{"n_layer": 14, "d_model": 96, "n_head": 3, "n_kv_head": 1, "head_dim": 32, "d_mlp": 128, "vocab_size": 2048, "activation": "swiglu", "norm": "rmsnorm", "norm_place": "pre", "norm_eps": 1e-05, "positions": "rope", "rope_base": 23800.0, "rope_fraction": 1.0, "qk_norm": true, "attn_scale": 0.177, "bias": "all", "tie_embeddings": true, "parallel_block": false, "init": "normal", "init_std_qkv": 0.0463, "init_std_o": 0.0, "init_std_up": 0.0463, "init_std_down": 0.0, "optimizer": "adam_variant", "lr": 0.003, "lr_mult_qkv": 0.5, "lr_mult_up": 1.31, "beta1": 0.95, "beta2": 0.99, "lr_head": 0.00638, "grad_clip": 0.5, "warmup_steps": 318, "schedule": "wsd", "decay_fraction": 0.711, "decay_shape": "linear", "final_lr_fraction": 0.1, "batch_tokens": [16384, 32768, 49152], "seq_len": 512, "doc_mask": true, "train_tokens": 114900000, "steps": 3533, "dataset": "wikipedia_en"}
Each number is 128 + 32 x the weight over its row's rms, rounded and kept within 0 to 255. Layers, rows and columns count from 0. The size above them is the row's rms in percent of the matrix's.

# layer 11 MLP up, 128x96, rms 0.143, rows 0-32, columns 0-95
size [112  99  93  99 104 104 110  98  95  96 105  95  94  99 105  97 100  91  97 103  95 105 108 108  95  95 105 104  99 101 102  97  98]
[[107  99 115  95 126 160 199  87 164 141 120 120 129 101 128 108 144  73 171 161 117 134 126 141  92 135 112  75  92  85 124 122 139 152 157 165 155 123  99 120 144 154 175  99 156 130 126 173  97  47  82 128 107 178 137 159 116 129 118  88  90 140  97  88  86 189 117  81  76 153 139 147  96 139 159  65 159 118 167 120 101  66  72  72 130 103 131 121 156  87 104 153 145 135 138  64]
 [148  95 136 131 141  35 156 173 121  98 132 103 129 169 151 152  46 141 132 102 156 116 160 166  84  48 127  57 137 124 154 141 169 121  90 160 110 105 103 113 113 127  96 125 140 124 179 175 105 125 129  32 105 155 103 123 162 139 127 186 158 154 121 164 141 134 135 159 144 173 139 104 117 106 103 150 110  98  94 140  96  94 121 172  94 110 151 165 128 164 122  79 183 130 149  97]
 [125 102 117  96 106 144 115 180 141  39 107 136 111 119 111 188 121 183  91 139 141 160 183 120 115 118 145  26  94  91 148  93 126 140 127 159 152 111 157  93  92 158 191 109 131 100 128 164 128 115 166 147 104 119  97  74 135 140 127 156 140 135  99 164 125  76 141  98 123 116  74 116 104 116  56 171 160  94 130 133 129 162  80 132 117 135 168 117 138 188 194 119 100  90 144 152]
 [133 167  76 173 118 132 121 132 128  58 151 130  80 171 120 155 103 148  81  82 111 116 183 104 120 144 163 110  91 147 135  98 144 116  70 130 198 173 106 108  87 121 122  98 128 169 110 114  96 111  92 139 199 116 158 137 151 100 112 100 110 135 172 100 120 158 155 139 144 147 170 186 124 127 172 213 153 143  99 112 168 150  85 124 104 107  66 130 107 185 162  85 141  80 127 140]
 [100  90  93 112 181 109 102 140  87 103  80 117 160 171 120  78  92 144 119  93 192 144 139 129 156 112  81  88 193 157  83 112 123 146 112 102 116 133 112 155  93 124 132 119 136 163 116 159 144 150  81 191 108 135 138 153 140 139 103 168 164 204 105 174 113 149 165 144 111 149 228  88  75 118  93 115 146 139 161  78 106 155 106 147 117 117 143 118 174 170 176 109 142 138 170 107]
 [121 140 119 114 200 157 150 183 122 144 160 115 169 118 181 108 154  83 150 168 132 141 133 146 167 133 156 134 112 167  85 100 111 147  94 142 161 175 172  92 114  68 201 125 152 147 111 118 128 128 149  72  55 139 209  82 128 160 128 126 124 154 130 118  80 139 149 135 109  85 151  43 118 130 116 112 142 142 107 120  95 129 144  80 119  72 149 170  85 106 161 127 140 186 122 159]
 [137 138  81 124 147 129 146 121 119 123 168 159  95 144 128 117 172 112 136 149 161 138  50 107 183 152 119 196 104  99  79  72 105  62 104 172 140 175 166 176 166 170 129  66 157 107  41 130 106 160 150 100 166 157 128 119 161 159 150 164 147 114 168  78 114 158 117 113 134 143 121 133 170 134 107 183 115  66 128 132 116 141 105  97 134 152 166 142 111  92 167 130 138  95 108  77]
 [ 69 108 138 125 132  68  82 173  93 215 121 123 130 125 196  95  87 138 155 102 149 110  83 156 139  83 173 115 107 133 130 140 111 107 121 200 119 123 154 116 143 112 100 118 119 162  86 136 151  92  83 146  93 150 171 141  97 108  99 112 145 126 107 105 149 180  94 155 122 105 194 147 151 128  64 162 103 125  69 119 157 160 116 186 101 109 155 132 123 166 137 205 173 111 121 147]
 [126 123 141 107  96 129 141 175 108 116 175 104 183  85 156 181 138  84 130 101  95 128  91 169  91 114 150 121 119 104  52 101 222  83 178 160  90 164 104 109 101 119 145 100 108 143 133 122 104 164 176 136 124 122 169 126 142 221  73  86 121 104  82 144 159 126 123  86 128 154 113 137  99 125 150 139 169 118 112 124 132 101 149 133  84 158 125 106 131 125  94 176 173 151  62 159]
 [138  67 146 136 112 118  71 166 121 113 107 197 169 125  86 112 140 179 124 137 135  82  91  70 162 154 131  83  79 132 166  53  97  98 125 137 121 158 100 173 107 118 101  94  99 122  92 125 113 151 119 187 188 153 166 103 116  75 168 167 136 170 123 140 111  86 125 114 173 106 120 127 180 149 150 193 107  92 150 125  98 117 134 131  92 132 128 134  88 108 112 101 192 184 137 143]
 [ 77 119 136 108  63 161 128  96 163 100  96 155  97 165 108 164 139 162  88 127 122 145 136 184 137 163 128  93 138 169 157  86 140 146 135  84 118 147 188 177 162 109 110 160 128 172 115  80  85  73 152  76 138 105 108 155  93 153 185 119 161 131 107 154 115 140 129 125 178 124 140 160 120 139  53 207 100  94  97 153 138 167 156 121 103 125 139 107 176 109 161  84 121 129 177  74]
 [ 98 100 167 139  90 101 115 126 120 106 134  64  82 183 118 146 153 170 118 125 148 116 158 172 106 140 131 118 139 133 103 116 133 170 130 147  96  73 157 152 132 142 172 100 134 145  50 210  92 144 143 179  92 182 187 150 163 120 149 169  64 124 143 124 120 174 174  66 157  90  62 110 158 128 160  86  93 101 151  98 102 172 144 109 110 126 150 102 101 109 140 147 137  88 143 151]
 [147 130  80 108 104 157 202 133 132  76 100 160 103 148  36 121 116 124 122 137 190 126 178 123 175 153 145 112 107 146 141  72 121 170 135 114 148 122 116 107 125 105  86 152 127 155  99 146 139 111 133 138 124 152 148 165  83 102  92  78  99 101 162  84  58 135 117 140  65 115 132 168 119 143 193 132 103 179 148 220 134  87 117  78 141 110 153 126 104 138 141  98 136 101  81 152]
 [ 70 115 115 121  98 188  76 143 145 123 110 141 211 112 170 196 131 150  39 106 129 133 161  93 116 158 128 136 148 136 125 153 144  88  98 173 109 143 119 134  79 140 113 134 147  91 158  84 108 127 126 110  93 124 129 119 101 125  66 157 119 102 169 160  69 194 117 145  92 134  62 144 113 132 136 107 128 134 116  59 124 104 120 140 137 125 164  85 118 109  53 110 116 135  57 139]
 [179 125 102 113 138 113 125 137 105  60  62 137 183 167 133 148 134 152 126 136  88 137 119 124 142  96 137 124 129 118 150  93 135 142  78 126 161 117 129 169 142 127 120 129  71  74  76 181  80 110 112 136 101 185 131 156 142 165 123  97  39 151 130 158 102 134 178  89 162 134 109 208 102 163 104 177  80  98 121 157 114 159 117  99 124 185  95 135 145 153 120 142 129  87 203 113]
 [194 104 178 123 124 131  74 144  95 142 145  85  57 171 126 204  71 148 166 123 141 166 148  53 116  98 124 155 113 145 146  87  95 133 151 105 144 131 103 184 112 154  98 132  94 168 126 156 128 173 148 111 145 100 107 173  92  81  91 129 143 166 190 141 103 131 115 111 125 132 111 131 102 115 162 168 149 154 145 110 104 127  97 123 114 115 106 156 168 116 196  98  94  84 202 120]
 [100 190 100 166  56 174  72 165 108 147 103 101  97 115 125 161 140 105 136  71 173 131 155 168 132 122 117 130 156  78 103 177 100 104 166  53  92 171 105  96 134 129 169 133 138  91 112 116  76 141 146 176 123  84 160  95  98  97 100 104 140 121 152 167 111 140 109 141  92 132 119 158 179 132 105 126 131 170  62  84 124 135 109 162  87 107 122 119  82  94  65 147 120 177 125 125]
 [ 95 121 126 183 148 129 158 173 170 155 112 130 109 152 143 201 151 127 179  79 144 124  95  99 180 170 137 163 166 137  75 134  65 152 134 111 108 156 141 163 123 100 133 143 123 197 132  73 175 134 118 152 155  86 138 163  55 150  69  98 147 137 118  87 138 135  88 111 118 151 139 162 137  85 155 148 201 130 103  86  69  60 105 118 125 115  99 109 140 111 110 118 107  99 136 160]
 [146  84 138  99 146 110  77 171 128  72 178 128 124 130 136 164 136 188  98 113 171 131 163  91 101 171 184 164 188 161 148 166 114 120 129 123 117  92 122 149 167 178 134  93 197 112 146 107 107 123 113 132 158 107 152 126 162  72 134 168 162 101  51 121 101 162 115 149 124  91 122  93 116  88  78  84 130 132 124 124 144 145  71 121 123 164  76 117  76 132 156  78  79 164 143 164]
 [160 190 141 105  80 196 117 122  69 137 122  98  66 144 125 175  81  96 105 156  97 105 121 129 148 134 149 129 157 105 159 118  98  63 187 166  75 153 216 139 111 104 113 130  92  78  96 153 119 133 124 131 100 135  93 140 153 187 126 154 152 165 150 111 155 147 128 150 164 113 120 149 159 104 175  92 114 162 111 125 115 221 168 158 105 132 100  93 172 124 163 116 134 112 113 128]
 [155 152 156 105  97 213 125 114 122 170 123 163 180 131 176 167 107 147 115 149 104 185  79 109 145  92 169  94  86 173 117 133 170  39 155 166 156 122 131 139 101 125 127 105 133 103 117  95 159 160 150 153 135 124 101  77 157 107 102 148 104  66 114 115 110  96  79  96 117  60 161 133 128 160 201 130 183  80 160 150 159 156 127 107 114 157 150 157 156  88 132 142 146 151 137 125]
 [120  97 141 156 194 171 118  86 130 141 136 181  98  86  86 176 101 132  76 173 111 130 156 175 167 127 167 119 143 112  96 166 157  82 130 149  83 114 115 136  70 114 165 165 143 108 119 126 174 166  23 178 124 117 111  96  95 155 138 121 115 126 158  97 146 149 172 157  95 125 173  70 134 112 156 105 155  72 123 131 101 139 153 148 160 149 110 111  78 123 142 122  84 160 185 129]
 [142 119 139 193 186 129 124  73 158  93 177 112 102 152  61 139 144 144 147 166  88 178 125 130 153 111 139 120 199 142 114 173  82  63 101 108 116 119 130 101 106 153 142 123  78 108 123 187  87 107  77 160 142 139 121  93 126  72  74  79 110 185 128 131  84 126 136 133  88 168 126 101  97  95 114 117 151 170 104 125 106 136 168 175 136  89  99 128  67 154 147 106 120 132  79 153]
 [ 95 145 131 145 128 154  85 170 158 102 159 143 114 147 123 160  38 145 162  94 131 137 117 129  93  97  84 124 106 147 128 107 135 136 170  99 134 104  67 130 116 129 123 169 188 148 122 108 132 134 187  93 135  84 154 135 122 106 120 142 131  89 129 146 174 114  65 112  67 152  64 131 103 129 189 125  98 152  90 187 172 153  76 178 130  96 151 180 198 152 149 155 151  93  86 148]
 [167 119 205 161 121  87 232  79 133 147 145 149  97 155 160 119 129 131 168 107  96 104 147 125 114  89 161 164 119  89 192 103 131 131 137  79 128 118 103 128  97  87  90 101 114 126  90 134 176 152 118 127 122  88  94 106 134 155  96 104 183  73 107 116 113  95 111 107 172  99  94 137 134 110 116  58  73 136 142 137 106  89 129 112 101  86  93  82 145  69 115  73 107 136 108 100]
 [149 213 164 138  90 127 180 141 104 136 155 119 144 127 148 178 102 128 160  71  84  99 144  87 194 105 160 126 103 111 121 111 113 120 140 167 121 157 103 174 137  74 151  72 135 160 183  68 154 145 107 173 144 151 120 155 132 149  83 192 139 107  33 183 138 168 134 107 160 116 142 125  63 174 121  90 126 124 133 154 115 123 135 111 137 144 186 115 130 121  95 159 139 120 133 148]
 [110 162 106 184 157 110 181  90 129 166  92 172  88 166 146 130 111 152 148 112 183 153 145 134 111 151 109 207 135 116 110 118 124 113 106 139 131 134 107  66 112 126 123 145  63 139  93 157 129 154 123 112 120 153 133 145  92 136 150 113 173 114 174 126 160 165  76 122 156 252 128  92 140 116 138  85 178  94 129 104 170  91 106 175 113 111 148 173  86 115 147 167 116 103 162  81]
 [153 184 128  69 103 139 103 107 165 119 118  63 150  93 149 114 160 110  97  69 125 122 115 107 120 119  74  92 221 156 182 134 105 150  80 114 136 147 124 152  97 159  95 152 101 123  86 202  69 133  98 136 119 130 115 151 150 113 102 122 160 136 116 151 155 117 112  39  61  80 121 150 129  72 157 108 178 103 127 126 112 134 121 131 141 105  88 132 130 150 158 116 137  72  83 124]
 [137 146 117 154  90 160 194 181 105 188 172 114 137 138 103  87 138 184 142 137 126 135 152 143 140 122 124 143  93 129 155 152 150 113 178 149 156 135 122 108 161 158  72  50 126 112 145 134 145 128 113 133 145 177 134  83 151 143 154 169 137 174 162 209  99 129 137 163 140  89 143 162 170 143 163  89 164  75 124 142 130  61 130 126 105 100 130 122 170  45 139 129 179 184 110 168]
 [133 176 121 149 163  95 188 135 155 133 112 187  28  86  72 135 102 148 106 133  77 119 131 102 209 136  98  88 124 176 110 164  86 110  89 161 120 137 130 115 115 160  97 135 117  89 170 110  84 132 126 138 145  97 148 130  99 182 172 153 135  80 115 147 129 157 148 122  82 149 120  87 140 158 167 120 154 141 151 159 103 118  72  53 108 118 122  84  88 111 106 152 137 169 159 140]
 [142 148 220  64 155 118 143 126  60  83 129 137 141  70 117  97  92 177 126 128  97 142  92 131 110 107 111  91 163 170 102  73 181 117 109  78  82  92 102 129 173  89 151 135 138 101 102  76 127 148 167 130 104 114  84 117 169  77 148 142 157  87 178 128 115 134 167 160 114  99 107 173  81 160 103 114 105 164  92 124 112 192 118 119 123 115  97 167 122 156 167 142 110 153 114 128]
 [104 143  81  67  78  77 144 120 116 136  47 153 129 107  92 162 140 101 171 148 134 162 170 109 120  76 102 132 101 114 143 168 152 100 120 113 122  93 138 142 155 138  88  99 129  79 142 142  76 120 145  99  81  60 157 135 139 143  53  84 167 136 121 112 104  89  84 102  88 142 106 154 113 126 185 177 171 175 155 160 106  97 112 101 141  79  90  87 118 184 116 115 147 130 135 162]
 [131 120 120  91  86 123 130 144 118 144  68 126 160 119 139 140 142 115 158  84 119 176 147  81  61 110 168 107 151 119 192 129 138 119 149 122 151 123  79 138  62 144 137 102  97 141 121 120 146  90 116 132 120 158 140  81 143  78 109 158  61 143 166 140 207 125 136 119 100  75 114 161 106 255 143 116 130  94 156 132 125 161 138 166 115  94 185 107 119 106 141 149 123 178 149 116]]